Weights of a small transformer language model.
Architecture: RMSNorm before each block, rotary positions, no biases in attention or MLP.
Each number is 128 + 24 x the weight over its row's rms, rounded and kept within 0 to 255. Layers, rows and columns count from 0. Numbers have three digits each. The size before them is the row's rms in percent of the matrix's.

# up: layer 5 MLP up, 704x256, rms 0.129, rows 45-79, columns 0-127
# down: layer 5 MLP down (transposed), 704x256, rms 0.0698, rows 45-79, columns 0-127
# gate: layer 5 MLP gate, 704x256, rms 0.127, rows 46-80, columns 0-127
up45 096:117125114136119116133156139127123081092154124094103150132115163135131127112150133133110138177118110106150136134119108172131163095159137143161095138158186120183125087121154151116158157137167114169121129095116140148114087163135140079133134142109130155147139122116104122151151129103094154130097096117124133128155091080128087126063122112137087137157117123148082138144120139142106087142118
down45 094:103130132121117141100119118171131125137127127162142181119082141159116135112141158127110137098112113110082118124123130156143121138086139179143145152145147164096138146095134111156119125099111139140140155124129142159136165155122132114139138116137087215142134105086110141159116145128140103122139152150124136133128132099101119149162133150118142086099128099104152121089160179132131147125135
gate46 102:137143123127161142111142154125135134107104132121080119149139177151171118102075138082129074134140133102122111146135129099132109123120123167161110169145095051113148128158141148170094154109153112162123150141132094120139143104077086135146159132116147139130122150131119104134128108138169142095122144169141130113134101174143138121134152094111103135115147137114140116155124158149108142120130
up46 099:163125189124155126092106197075156130113117077160106084112151124143153107122143140071112144102119149161161109080112123126148163168117141122103147096139175099151146102160119167149101139174122146087114131124107102120112139082119138123103135150100135190126093121132134128157081157141140095139104157144124142130116159129164128134112151148150103152121103086120114143124149178156107128124117
down46 096:121141087112120142132140094145119137134142138101140162184117122103096132128118133157148122105109100099107153150144160127114103107164133121164105133113099089159142120121102118108082121093146113108150126108122136105112083158115103120139109151119156103126128148154114146097156108108087166123109088169144146147102136149131133147152137174100116131085137116131147119110133089095168113123088
gate47 102:115162148128116103128123103134199123134124152110127107078139143074091113125159116133153137119130127108117083136132153140138136163133144105112152187139144149160094121143133107113135082147184123131114127136123120152161146094066087085094129144116133140157094141100112149139128120074111139159110122085107123137132113087132104152122125129139134154117146142133142126131129136111174153133143
up47 099:140140164131097152107108101148134092188140127125147157086124123119133119148182135124144078128152095141128111119142112146113140136150182174119128148126102123111150137139159155143121147153145126093129143156105170167116144099105135131156153100101127136117143127086173120133094128121103137148117128111149155112142142117080123136114101174113136111154136130111137139117147133104095136163143
down47 102:139147112081114176110086145120181179132152121065095138121122173114161086104104092118099143098154144149098138167089127125147151159087141121140107175128151131149115125175160118164134183113147147138157120110117133085170121129121131142094125088168148114155144163118124139101145125187120130111139125136153110138118178132130143127114129118098069155159146105114148109120089114096144145126106
gate48 105:143134147158145094141148114126114128125134121158154127113157163129137150168136106121135108140145120113082140102168146067123104108090109146118105156126118119076137116119167128123154145107119116139117164136104082107122133143189154108081108138136173186121119161138160140144127112136133149183094100090118117185140113122093137144169142108153101143120132107124083124122088093166093163130125
up48 100:130110123120121082126110129134137126172133129149140116129141139117132140147155076119117155133108143161100138132140148095138092156104165134093114145155067090104110133130142137152060082088088143163127153140139156100110137114134071139139108133133134144130134140147108125120172116114127157176107116136111093116132113138146123107138136143096094148158157108128103104103156065143135177137138
down48 101:177118155150092111134157116150115161108132106138158119116147143072129169118161103110123136137142136132102125115116145168114120136104126122096107124111141139135093140076134126138119155121161104109164141107095180094180089125108165098124105144118154132114132126148127118113159107127144150145122109087115136136131132158103181114134158112109153114148105109106156139154134132179101147092107
gate49 106:140128142107139212119130142106115142122138128093106117109163170129121116143142147158085113097110180139130125095114140105118133095115149139093121150122121137070149117185098109079129131162175079153144126118073119108102103132136112148155108093139096140127142143136113135150157133135081099115136113159137106122094151126150160152118086111176111121079158126171111116134143153157093129116153
up49 100:160121155083084102073139103119133140158139143117109157120100138144129102161129106159078115123143074124073115120108113102115137110114133086091143138139120100103115144114136135084143195115101152174103113108131188121147116144140144130088108126113121103118103100091126138107118130124103095109154131131161113122115112083187102160075097091177172123097144121130162118137095124147147124129144
down49 098:138128132117167103161131134159151081080133106162133139110130102125137124126193111134145122096140112114124117133129075130122165158116141121171159105102146155154115118086134114160113102103062139109118160185145107166122167150113136122112150114119139149140140081103136120091141122141138124141116064099131112103120122153082105106185142128135127161134113161091141136142140078082126123123098
gate50 100:110123137112156158097160141112131126122119092116171110110123139150151125143161155120098062080113092128166116109110140178124149116114154101090151107141092104124199100138158138092124114133139144097103133170124101096120108153163148124125149136130136148177131124115105110107117114078133148130089129155127177134110130123084097142137077137143141106155130153165117172090128130149171157131140
up50 104:130149106164087129127141141121125138156142128143166113146136172138168132116121107160149118122138111112165108142126121149145106120150087112145120119107104124130171166121173110127154079142132100115146158141131121128156118119094078111115127135131130171130113066125159116135124126127139116163101119083123171148075165132110144133152083093130124104101115118156113157106140176156117124101155
down50 100:150134137134092113143103085148134141131138140164147138127116150117109140136084095122104171126156126137174098109087132108120089115133131107165107088116114112154128171150125114122116090122107141130169118111125096155134125107123086116143103150143118140119112081097104103130125148131135081137093099148094116096151119107145171123078129101073076117097104119143150106154116139094089124096136
gate51 112:110106148109148087125149092117115146073114100149136088159171129121140127090167144102136160161167124110121122135180160100152125106081143172112121149089135123116154115089117101098142119117135106124153148131097129137107136177168156131102127128111164138152131158108151094108161125129091178130173120149096100137118129142118164161154120116129124123129107128114135138140121113136107117087155
up51 106:149122126146147136141109152202150123150097093158149128138158159070124134090160160118139145151160136158140104096126151154120138124117149157156126139074111141106132129120103158103139167174114144125151133078161111173098091124169130142146123120142096131109090123133156145129099156119134124182139101144144130160170142157136109118145117100121121146142159113102132099102113134069126129128115
down51 105:141162132159117096127157115133152165153120078194118130152150084106120088130123116118117138119108128169148115136175114145129132139115141146133126111087119136125062117130116153102111112125139097139107127130119137146126150120136118146126147112108122112115099104123137146115141147125142148142158141101132111130138140176131116154123172115092175119146138140137123134108108120107091084058158
gate52 103:158120124162124122114159145155096152133121131177089146117110166122105134125139142176154118141122152104106130134123114147073125129105120146139154123151117137096122175106135120137125100155099165122126117139125124145176090105170126131153084117061130136118071141106137156132159111084120142133129126111146131113175121169090110123169184165143104096139110164132131128129131149123140072107117
up52 102:125116121125148119143130179130103142098127154162136114091104149194118111136163130144130104131107132121090135099131142111099105141142117133113148151127157152118132117143103151094121152134098144129172110104077094116156133081135139140126176106120131101114070110154144150152163128087135103128127147131108133126111118170124100131138135136163142128147152113111134110117150105140138130122169
down52 102:128179134119130123129119126175108156157197148140065119088167161124114116114108114133156105174130145126157139170073193131108137129114131114149116104147096103128121184093117135118113117135141079115146122132121109121113105100148082193110151130166158172099079128108122126122132130105090104102120106131135128130152129152112150117131147112070137118126105144108132128141136121115143103103111
gate53 097:135179166088117117162122135120091135155128121149135099123128145119136132124129103133118155120146130140125121138076128129124078140100163124109151139115115098102135116146084157104115123135140084174181158121115142105107066118132119115160098129159191149125126138119109144157182101104114153121123141117112152127147109134163119140124142136130144152130132170154094154146108099135152148137109
up53 095:141136115137089105116107095119085129092162152100105117120106145117109111153075111174102151097109141138137137145142137158142139147131130069139085124118113099142173110113135130154100101142154109172117141111112115164105128159108139111149135117151084150109144131115145102101124105149144155160152136104107126153164107119179148120124136156110162156148101119117104136146100073135097168116123
down53 099:151139132099102100128110147119108144141149070114160092130138115092148131160129100153097122100117147093175166167076151119109137126128132113140108162108124122101162136186062116158093142159145052133146093152100148123115129127102095144133088151131193089093127143110111147126124132140122113141116136119107126144162118147107134134148137119164141145118129183146142121132088133085181174144114
gate54 101:149110107121120100139132140101116093160172135163120133132131159131137154112100139117099088129114105143133138124129118107163131151091116164124143083109116132140081117114074113164094065117136073112109124112117134132148165107111169108167137095095164092096152162117115130142135115112126132120125121146155112143111072151139163113129140143120106174094118148116177139160137138156121135144143
up54 109:098146156138103167165100134133105077096134158120132138127102120133118167150106107161142177114144133137156133095119105178124118131122092182124137104153106147111160125142133122208106129137146167138111111168153098124142149089124158109120133143160150142110105141110166115095144139090112108120116088133155147094148090110076115126129122167136090145100087120158110118096105157115122120138123
down54 106:136114123125101133156147125117129092090108114116159168113121137101138115129150099152158161168132109173140129132095096139135132175133086107167107117143116170153139075134158093134135088111121175171156137114157123152107142108131099104112101153129152172098184089121169144137159171108111132065138086103142121125119159162125124134140105118123094096117106104141097130150184140128079133122135
gate55 099:096124111135149120149140148101148134104106121154127173090114123135106103152134085155140108119181137147128131160121132128174121135133124129130076191157116130108085094100137158094094119138099137154101125152121140098142135126151144129068108132155123151141141156150134122147141167097169146125137133097129143176126126111142135125090128118133101148093145133098178143137092081113088135107163
up55 095:122136147137121157100140108116163131149100130122144147137118147138132167092125132149140124166092117134176143123177137158110122130094130114153139081116159132106123086130121149138168106157158130169104110096114107194139140121160167157142165133162131115139125168123120116095116116138121093169135145153110156126169145132167141129151099188104078144161110146155113097136133131125164099154094
down55 096:120125131152127136104111112174164152104148119154134113140158139159103102220152129127125072116135164094104143104117114117156136127166093129117124140139080109113114095104121112113184129123105146112080102118096096139138114130131107113153147109111154119130154088088146137134075126097177104063119130123109130120126154152118111128146152143191164118122105132138168162120137140147098097121108
gate56 099:110173151133106091158162135178126107154163167102142141147146115117135112112093122147125125147193142143133147107144119137102099152135133157159148134131148106109069125123097142131074101133128124106094174098107099083132142130118171115128102094126161164151133135116168131111159147100158140148143183122075104120105072163095127130162163103145112172130140115110103157120128117126096125116119
up56 107:117131136137134138115098097164099127151121158120132133143122157159110129176160112166090132144119113161129171167149134085124128144150126139123119092131084101143140131125137099143098162119115142114136134118131090157111130133136097126098117117113163129145126175141093113118084137133148114123116139109139134137092128114124152128164138110095132104118141163085119117125121119138101097092140
down56 103:128118097121090125111161114109174150070166093148126093164111100110130140113103133134113139127139127103145156119090122142154138140163102112161113123119138144198139121105133143170107130152155116125128138152105159104127156122099157085116162181125095108110102146107132086130156138126145089114120109120146183104130144128133112070111099081107136134142129114154118155086135148140134146118129
gate57 105:151115128123167128100144131139144089111089173124122181179147183132111128163130123132108139131131113120126125113123063154171145128116115149162097088143118132086137164138118127176122117151132101127156137140173138112101123122145168147124132135120088127151138110094114100135131151128150120140154110166149167113118085148166155141121163139113114096078142092136103108049116163128130086141112
up57 101:154076161125140139125114102147160126092125167124136158116133096194084130136136127114095117108098140136098131132132132107133172162164093119126144077109147179139155143145119106173119109150153146131109149171162157135102154101125102127128159154148146090117182124119101167110123150130158074079130140134107166138150141099102101123123125137129145139133127101123135155128133148139164109089122
down57 099:145155120116078113108086158100125133149097116149122158134121136076127119137113122142101127165104126132115102133132131128135095131131146153095122139094105102134129114093098122129169108127129128118124146086095124135128118108124119134157133155120130058152090146131180088130160101178103088157109116130120105127179093164167151117141193109108126100200155139103102116129111142106104137120179
gate58 103:142148122133085177110185130123139135157153136145123100126088103129129167130108135134083174141147121179108151121162131132134095132163128119142146135127133091141144121153104098147162096130119140095115103123110118159172150108135112089142113103099078128140123113088134150082171138143146140087150163134142148141127180117184096100133149136167143116097118146127149121102128106223143114139095
up58 107:107148125132145149151140113126102140140130141128119082132153082143077143093066119114128105107081109131108113186101163121141184146179155117156102148155173145156146121110096131141143114105156125092149078128109142091129118105131133147153114092132110124118129175126141148113136109163137147131157093181153136125109159142155157094109109180116095137127175132079127133154130118125134125106144
down58 111:113105133147124116132136104128154157069145139131162137142146130130112067130155112155114135129137140119097121156106151114129145104136138135150144186146156184098099117104138169171213179159152105116126138134126139093159131113147190126098122093131142169120139141131121157141123122181113122136112068126164113153136146111123121120132102118132095156129143121115096137142157156119147086101114
gate59 102:112095106143098134153177107175112114092145107121169160092107192116095125103050167114124148091123115149122164125143127122099175095118141149118106111126129112127146101118115135124150104142117114098119136143092145163119124149131112142173143134164142148124125086088172114144124072106150139111131099127155090154114109149116109143109111138170134130130107093144126076150105128105147122158101
up59 104:155116139097129110129128159080102159121127131133126091144128127158150189166157128138187174134152108129154151119121108125132152120133125103121136155160107146148120152133123146139093109081138173109168114092182145097151156123146139084149157112108134119094130124164115124107116142124117129138136131117106146082129174098134142170127139091109117117178102136150123107117098122116160139105134
down59 104:084161102149147120144089104113149138145107115138095124197132150118090070131145114135139137182119155155148113111149115154125053156087147148139126144099139108131129139157147156133141138140117111117126145145122145100115087122130088076127140106154107127112107180114112104131106125157132138092160108142131120182138090109148129126168123083102120129146170138127110160134120195107100159148079
gate60 102:134141120135128134164174125191137129111127129175110127136163123148109098131109076126142103113119156158123137121120179102080121128136136110166155130156164125092122120139140129072171102212098134162132115122108094160109097112097167143183115113133121158085145131151151127160150113118127131126150100133137106162151085125124133087089116100196120119129130114144177122105127169112106109148109
up60 099:143117135099104153149087136119129169142119155170111109162093149149152123198115158141118150126127153181118110134091154124097120152105119117156157183124134140112119188146133153154100099125131124126105157153148154141146144137121123171139187085154093144114120149091139103150134179112142157090117110159074119164111122083134115090134113093118112132127139121109105121137071106124081141109133
down60 104:128159133134096120104100143113138101129094103102068115171130161117132104125113158107166145138087119136149095175129160122120118139134130120127116122080142134161163151160125168134150125098136117106123119125132119103122109150132116109150120131127103129126096117149157134104103140106172135129083161101137124111117138097171169153156099144115108112127123119135125134116088152154142115068143
gate61 099:126103129106134092149112109168098118147115126101143117125104138102078138087104132096102135095112133167108168115105117133117142159128132136097093138123157138115120140147119135122119104149129110143151124090110118145137172138118105088107071125172131118129128131119133085113118114103148141140118104106061105135114126141148127117170128139155121140091113100095108121133133111140148144138061
up61 092:146113144122132126152155157145151111153152165198133152132135102092124141147165058086133130082120133083153123126139169124131086114117131126182100148134085123137133167135110136133139136072134082148154126121143142126130099073133127107101105160107146143094092136154124136118145151150187132097095102150147142134130129117129100108075150103121133171112167125135135147139129103125143117139124
down61 095:097129148139125088100116079098108130136120132116136076127144123156121160114130141106143093129142102142080116126122111110103193163111133136105143140092131143129129153180150128122139083152122152124151135111108136150100119143069112175138114098133132187143170100128127152117143151116111119127127107102115121172132154132110168094159164097116152142098098117131138115135138119135157151104102
gate62 099:129156126097114136158158135131158098136154112143167148085069110105131167146129088108135123140146110130083165123042152104117139161086108111105131140160133160123118120109097141144164128139090169105140152133162088105135123117119117145169113128091124060123125102086161111125151150140115105126069128133152129153125098154095129135103097162112112109081130148111149147140109130166152125159153
up62 102:114129174132166079130148156145102179138109146084126140143149138152154092105137089137151172078075155138129107156130107136112130106173120072123125079108129116121186136140176094141133134137125136095134146146089156108171092155103143145152138142127127134139125095085125134098108113129150141143092130119108118123132121114147101181161120115179115130131112146149130154156174141125112160146100
down62 100:106135130083117143128128118107127130136118132170113115146179130159124124126115107118157136124179127144135146147084142109139146109101105125102114103121130171183079123165079184128170018094108113113093122139117138100131139107126145105131158119144140173091103092119149112149108146138124107113168142160169132161143113157114143128068121187107147135136100161121139161130134096156142130164189
gate63 094:134129126141134124112122116111177156103141105137111128158119122106132136147186133130161082115080194099093144127126117154131162122152110142147111165158159120133134170155112147105118132084126127109096114155196089105130068128117135137141102143143067115132119161155146134099126122137131132150102112128140146140132132147089109123129116105103110103118097110142167121096069101121131103132101
up63 104:128128113079129137075111140108153107143140112121114145110135111110138115155105142136116147097115110076174137121174144146153153120111133094169091152147145145154102118162100152154110132097136086110116138124177089127147149120111157097110083131157144128134107117129141133109135138147129132112149121083110179149113132114113088154117046107135095126073119134171131151101141123159162089125102
down63 104:115109078092106124125137103132145152157127141094141122095176091155097113122092132159145169106131048115149114102139108096136110130154143098159063133114075131139165144136083091138096127170170098111142140108117141114122144113108136092116106118154156186125137132097104154146124160092109096145125139103107123106087170093116154161133146174155115132131171134167100153146135151117138100124133
gate64 107:096100092148153143101119116124152144125122108072140096112137132145144108138149134098125133127123143177136156136132139143105146084127133193140155121150144104151109128078109145132135143122144133095147147132121115112141145110110135090096149124109135106139118155103081132156147082159103164140161118147134091115143153130121134106120125163114157159128131075124127121125175154137139124126134
up64 112:117120113115116180110124107149087131138116169127126132129117117136139108143152113135102093123102134153143160150149114108153103127110158120130121121133147104123119108108114141105101145148123135144143152116107148110135106096114161135131155136140127108096124128086181143156149134161094094125113099169098147118187136151131109147119155146154171148134125162076149137185142109143148125109135
down64 105:133143117150163125122153149091143114152126157163129138073137093142093117148137117136153131102051112143097123106166109092135103149136111139143120140139147133120132102106117133160096099145141182106122151123135165143133133085139129131130121148104156131102113118106123136130118107135146103160136126123108162100139141160134114132164143057132112152127140165103127176131141089117134113115152
gate65 097:093121110153129118135160161138121099152124104117137069130141137136137139151163117128119173121156083143124107072152154150157146142145130115138115139139139164096089117150122118109104063124133134176107142129121124111080133150099116090114118095070122150164128140144103104072123194052122107182118142142125110142130158151107148150139104114161122120164128155159147146100110127147103144115129
up65 114:116194128155161141151174087095142120112099109141175120130122137115150166141145090178097133107168136140137088110162114134143097129136079111142113082182153151099117150122145120107140144110135137192109150157150102145115143132092119096171174136115142110146144132111122138084104156082121097155137156121095140157153151160167169175140136099130109114160120124121119137096118155117106119138140
down65 111:113184133157103120141155095106146135163100105108068110141123107172125129124105115132131149097140151122135121140128165128136169139144101127142128117113114091151114149096097117129057063144135103198115120133123083137138156119134125102138156134149188127109122123106124091102120134093132176147153165129117106166095142143184177138129120134107160112180116111175094140140111143147101142136093
gate66 100:122118115113120134144116157113144076101137079119171144097122138149112135130139099089138131094140117116144128153097121106125140113116113134110117148153099140138098157173106117125119083076146122157112108138161120151155134121141087164160096153153082128119210082143104150102119151121100099167157122170166134122126095172134138137141133114124094110127133080073122126154143121122160174123109
up66 094:130135100173154131175076131110140135138131158164117137094168144095139139131133120104136115183122094124162136117152132145112142148125116078078125130087114106134167157130096108123125087140146116117108115104111115138108107112148091175098111104091118166116170115159113134133090152136128101112131142173127120101081121125173140137110128148151105168139096130117090153159122103141111115108135
down66 096:140138115082130086127151097119116094149105177130118140129125108133119144106120113126093152132110125160087154135120149178200073152093135152143129097154191132126128119098148176135150122142120123174148170135118143140145126175105154117110164128111140175157123178121145150126128119115120151099158152107112120151155157108112125129115114104126176117148142150165117173101110128111166077153111
gate67 099:119105132096118101119124127136130124097144152148140136123113101119101134082148161117140121119154162147120142126107110122128114173135148122138094133103150166075099108173116126143099085114113132105169115076113089135104090139086129144146097150133129131131150129110108147168126116155160165134182115121149124137115103159086108138161088151132191099123119142158072178130109113130113149124133
up67 102:145140180126133170143162129129111073111179162120116113141164120143126127135121102174123152133152129130115119169162085134157124109114146120132118084124141171093159114106137111129142098101131103135122084130112098132146164138141141108131132123147145095082114147131090134073142150098083115151118118098142141136119101111107159138127106145140087096071126111168111103156123131181154064173138
down67 100:143129096123145149179109154139091153108163121114180160100137155130161108175118128092126160175125145070170096098053152152117116109152129103133149163132092132164164139127134116119122121144129118091139155115131126106141131105140162124135136131148126155155165103142117101140143164092092100127117123127129168127114142139154126131129153130091125128136106142157125124137118151137132133134120
gate68 111:159082088163122151118104119147128139124117110157119132116118137107139127090159174106144122142145153117102154112119125170137135079072129177127118118076151139143112116136097150127124123122148135116099162087111116111146151167137164126169096128130111142095123120097057073149127106137140152118128128168179124152130124147125099095127153156127076160131120130135156114155073105129155151144152
up68 111:163151151164100127139147132140099151110112167126152094126121089136136105127083127105120150153164130101115124101118162131126155085144136116130118122147122188138133134134129126160098142148130131124144118127101117169090170077087080130169148124106121135154132165115082117147123122111106097123098136097147153154135137079099082135161126143145123097129129110143121135107127144159063090118090
down68 107:094167096127139139149115153124121120147172155137182096098128118095139110148134132118119179133114113173112145138125120125125135161124188093170132110137092083116086153130112132128088147119139124150123148153143144105125118097129133146121100120142090180157131130174102130112153139142105106129154138144129140141087094119103079144138163150135100071129153095086121135138124132156141132123138
gate69 104:096155126070169111156108113135099125120145131116119126080174095086090156139111173140129092156124129141079151095081149101142161142109139134114134115125113120109116133106088144170177129159137139130101126114167125171089120112108096180147094097131118122115140135116136111129139125124175102151138193100113157106169135146149157082125150105142091098130132128134122096113143120145150139132120
up69 109:137168150199157129160130128145117119129119113125158125164113148098173151139164136124134080146123091156103132155146116172126163089152141093156117148153100148105123137171121125150179175137141170143131112132183167126118143093127163124107170127107135122140134108105118156138118153135089116142156170115162107116146118083126145146111150138115098112148113113139107136134130158128139115146121
down69 103:118115191142120124159162171143168132151104125160141137142167151118116147093137097127107131127166144113158085178151124177118091118145120109149126152127122199164117166131152119142126143133123107140149102127122143096152100148126109102143132117099111146154113082144139125140152164097086110139226120150154110113105120118117148114116117175089104150166115109105115095108080129115116105140113
gate70 100:158112106120137112139129171131177145104110131115110116137119102095123149089141128151174144107131136114123100110123128102135179142117133103118144126138110151149152112127108132133162171146150103164118111165118136137101118066111133114128118129122132129123143128146174133093114149091153087120110105131180096167114125127167132119120145133102077112098155133129146152117129096175125182089101
up70 097:165085113159149099098138113126145109086138141154129118140158131156133140130119101119135167123089094142115114122124153143093132148111113116124133086121147126151139164120149136093179124117119154129131102125108106120108132171113130124134153116101115145182137129091144101140117133091113120140089133165111142143128178127123108144098161147110149162131100093137112133141094146069124075101157
down70 094:084121125112123143122107140105093107158159149124144133130152125105162116104156114113157171104123158097110111128155123143117131149127172120162105077138138137130132110138152146142154091138107113149125124143103117108114129159132101097127153129135153149130090084143167165146129114093151104127118126130153151094119134122069107117070097152114135136089142174134109109130139143185127134148188
gate71 099:147120119174196129126142115124093124120124147105153114101186134128143137114099135115142192115104140083116112103164144161141150115108150119147132125124131144124162154120120096134108125111124098146077134140101087140110149113116104155138126129127117138165140112113107115093118183130129116140159098154090160097100158152151113139133133120120141130142117155152129162171129122152137143147098
up71 099:131127124111114104151108139117112116129126107133166098158133108106129117128146182154118115131125112161116121148118093106114141154114085133123127171137091090156167120120095123105149149140118120128137125123142128130115099179167134142109123155150121148157097157157118116144143113136101121109130210125140093169162089123133135224126077130133096101134136120165130147077132134165127130119161
down71 095:101147152158137135114133110144149130144109149057155128123128095099127146089102115113090150119126131095135065136137127165131144101119117150148118137117128165151152115102086113128131143114114148136090151151118124147108113098146110107078169135129126160147130108183125143142115132129132144147117143175154089158124149087120126165155113105141120129103112142171113143165122134138118137162152
gate72 091:149137145110126107137143137131076102108097096114136148149141160131157142131133105129111105133126102118153170124102163113145139075113104113126151138111164114139104166124145120153131091111152081160133109116135115120113092129159106112148167179150131099148078121104162142201112111130139180156092110132164097128098132144160130110122107112089139133109090105103156178106150153115148088108128
up72 092:129136149150137103161136113124104122158124130187116099171104111125124125117140069109158102101151105163128142112130103129103121136146091115152130113104131144122107126092160150126176089138119164120104166158133125148160101143135155094112134125103117087103149152113136112106134141158137135088171117139116125103162153182126135094139147105144115149143106116182128109138130135107154142119103
down72 091:155127112098144153137096135148141123118147113131147147105147131154098116144126137135114113118115159134129147123073112144127100142137156138101123132073128159105141116148120121104106082172100142178128095097099090134133140163108128140161153116102147156140111177133131119173148126118147129125130094127063141141097138108095131134146159075141128126132137111135093132131140150161156125168147
gate73 100:111165134105162119108116074132097138100115150069147101121159159164093096098120129134154114073111136101082125143167107150114147144125134095141171125130158139134134134100133127129122151186142148153098184107142129114155114128169098142135111124138125067122187144136142116109150126107145127152155117116090157110095121149150119136133144148129115121160107122113157123109167108137124153083101
up73 098:085107127125151139120164113111159134126172127115123152100156122091134126133132117140135129126185114093167134138111128164103143106118117133112108125123153110150124135112124129171156128140090119118126115145092133093169118189146077081086120148149102146162149061134121118103089142123102138144139153130148132097101115131136115101115128144130160179145147117105081144159195139101158139134147
down73 098:142102139143143133129100148107133131113125117134141111067091087124109100151080106124154110123106097151115129109105148144127146143115147166101122158135110113151111123128085124076141124115126127104150111145118116184103133116151154184147101131112129132088105146146103115141155111169121134127101174143165152180168137079107149170124109118102110094103096124120109140126103164131121108142085
gate74 097:093057118152096107143105146146131137158117134105116114136135060146146152160144125144140125119116167142138152102145107130134111115103102150107131151158126113147137091131139090102103159105163148117151120088095147193123111119135156141081112140092104111129111069087154151123143146079128122079166129152117148156111151125105152165128149119101156186140129112140107144157148121118120095114170
up74 101:150107098135137145125138123175145092073128152118104182112154129142115156161141135099145175081145112144123138091117127101116131165119149157113148131140134167139134155093135114097115105126155130075129101112171133127065093147119172133146129155146100169136088099108157151138169132108103132135165134157119106130093120152114133105144145087117154137189129182110143139157150113116145101142108
down74 100:119171073145121145142169131116117111114106137132106145129151154189126112177139123128146165106118143154105169136138099148145129166135098126133123170139074129116136118087127147085146123145129142098147111108162113124128125089177176129146085142104123161136113105086139140122127103129157196141141117108128079134115144156105080149134159118088165127178111132141086133163122133133120116116093
gate75 106:115092169112118132133130171087133136063171156133146144126140106109149140169157157143166104130147147096136107142191148136106096113129127137106107146120116073089164119097128172111111139135119118117133099117148121152124144154118173114140150090113122163122101120111140124132148135154144100159117133115058163102156158167127125105084118151171148131190141162121138118155117136124127137109146
up75 108:151113111111109140140132122144106128171183154160117114128156096149107132095175151102130120056090134165116123112123135086137144081166123109149111115126168140087133117118123100157140109157146072113158121101119121115112132148167109132158156129132118132144091159165135103137141111119124121131150077122158140108094139115089153121143114112146123110115145125148130106143109096096091159115115
down75 109:119116122133146099135141123120085091146108147129111130162133116097124161162144119097104120141119149160101098170157122172189109102116160120112128133107150080120161156088110145079168140138141143152149077144104151114133138136145143127149185115110136163140145151137166124138131148132135093100156162124148100129060130087121141124127146097121141151122117135131111146131079159059061185118138
gate76 097:118106115126075142121110143145111140129124129156142149094130137120110114146136147142178189109110144138115142105185091164118141127136115111146119090144137109144105112189148121117076137134132090111146135138168135147125164135151142126129164154098170149174113072127133126126137144118152158124137136136133138108123130154130128149177119129116119142146142173097142127143120122112095153158076
up76 099:147144111113121127149144155097094144146122147138118124118101109130136109133100074162137161114120172126098119124168095149112141090106143124124093108137142132130172152137141129125061167139145139138148121152128107118124155144083169076112119151112092098139156092113145154146119112107168138082205146144120106129126098167143151130095132133149095184123112133110161120106137112129135126141166
down76 094:135114146134152147057116125178138087130174130115134115127172114093113116151116112105159135130126100166101127134158088123118156164154105135111142091149112114103081137096130138102126061164122133138103187103119097120135131115154102161151127100128144199149099121123147099138140102177125154190133131092132147122142078089099147142094145161122094128123148123129142121095122090136166073095102
gate77 094:137122155131127140083073090142149127167150166083136190122134121186136152095134083086111128126144167106101084155139156132117090129134125116125144129115101136151125109135118110142117140103123082106178153092158139126139129130154088154102096132119167133106116129116082147130093142192134164090166116131173178141125142098109134150122154092127140122178147113122139127132131127100110133109132
up77 094:099108086120129116121122159098106086114131103164114088158148166156168132157121122106114136159127148133107126133143129158123105142105106085107121155117086154148186139102098181105150074156132142101127098144146161105132159126131118156137157108134128121101113122138153105126143112130120126102142101108108151090125090160162104096137128120122123167116124133111166123120142150096126077137140
down77 095:102146132099136123124144121127129096117144090099144070152144159146143114144116164113113176136101159136142068156132178141133128106081088120111189161122148166148137130153141102152127144137144172153112158151139146091122159141128145153149114140139115129142129123127148111139108084116124146142175174133108117108095111099108120107119171136125136136139177116144098131118126130161168084179109
gate78 100:161131141140140090108089165100144127158142146170161148114177168092147135162138136124140135138127076148098094082111136138098162138142123128108071141135124118137121128145109150114163134149128113121107096125124136121114124163091110176124143097150097156104100129104106103088155103126124141149084121156105147111110135105160135156136096103091132211124150122140157144131111155136099189126093
up78 098:143136113132107160160150126127107147110100128096097111141137078118101133126103149107121156069097118184162152165131136125144104120127129112156124123102135101153140105149160120117104128099138160127140138090162121153127152169133144112142136093138115098123103172138121126110110108160145120077128132141104101130115139125130078140140141158151119089140098154060122128158111135132146114112149
down78 099:122132134105122124148142112123129114112142115108137127133163138080121095140137128100118124106133168171134091131146156153124136144126171165135118136097186099131130136122148171107145018116131120122116150135150111145097141159133098122148105100120132151134087124122165104134125135096109138126123110139092114134141161115136123141158154116108132158117099133097086142141148125119118138130083
gate79 102:105121138113140132101129162121131111157131093083155100138137125149104118172119168128124128138158141123114168125147158135121114117108151147131186179130122126096118150159163111139126110120136116089133183103102096117142117107112106113147137094116176136142120168131145147119144102153099107128132147169168116181133134134137124091160156150187137123149166101105103101140192170114146109162093
up79 098:142104119112110117096136139143087084140149140125164164089105156119082129116107126146120077154142099117129115127114128158156125090112111149115181117128138112102131158129149128090120142136140155150158152113154153150122137149123112105138085109133143092177088109129092137160079130120143111142122107147177144129140141159095142138105173094073121117143106158158135126162106119157138105094139
down79 096:119140139127157091137157120073134110100105129138117117117131112138139133157166119122134135136133143155118108151096124153113130150099112111121100122145068168139141132109143135142134125117147122115133132109097097156141164098123121109132149168104089211121131104155112110091167119137116114103162114118055109131109121132094139144119100091137145129130160104131056122124117116163096148146096
gate80 101:123125163123098100149100142161142125105137094111119119099082156155134088088124126103140081137163121108165126127152141152088133110121082174126126170107110156128129079116151126134056112120132116121073105098158084147073120132136121126116137134103130157143143075141124110109106130135133158163123104142129141110098140155117134158167158148142121101137142114130147127132127127114140152138176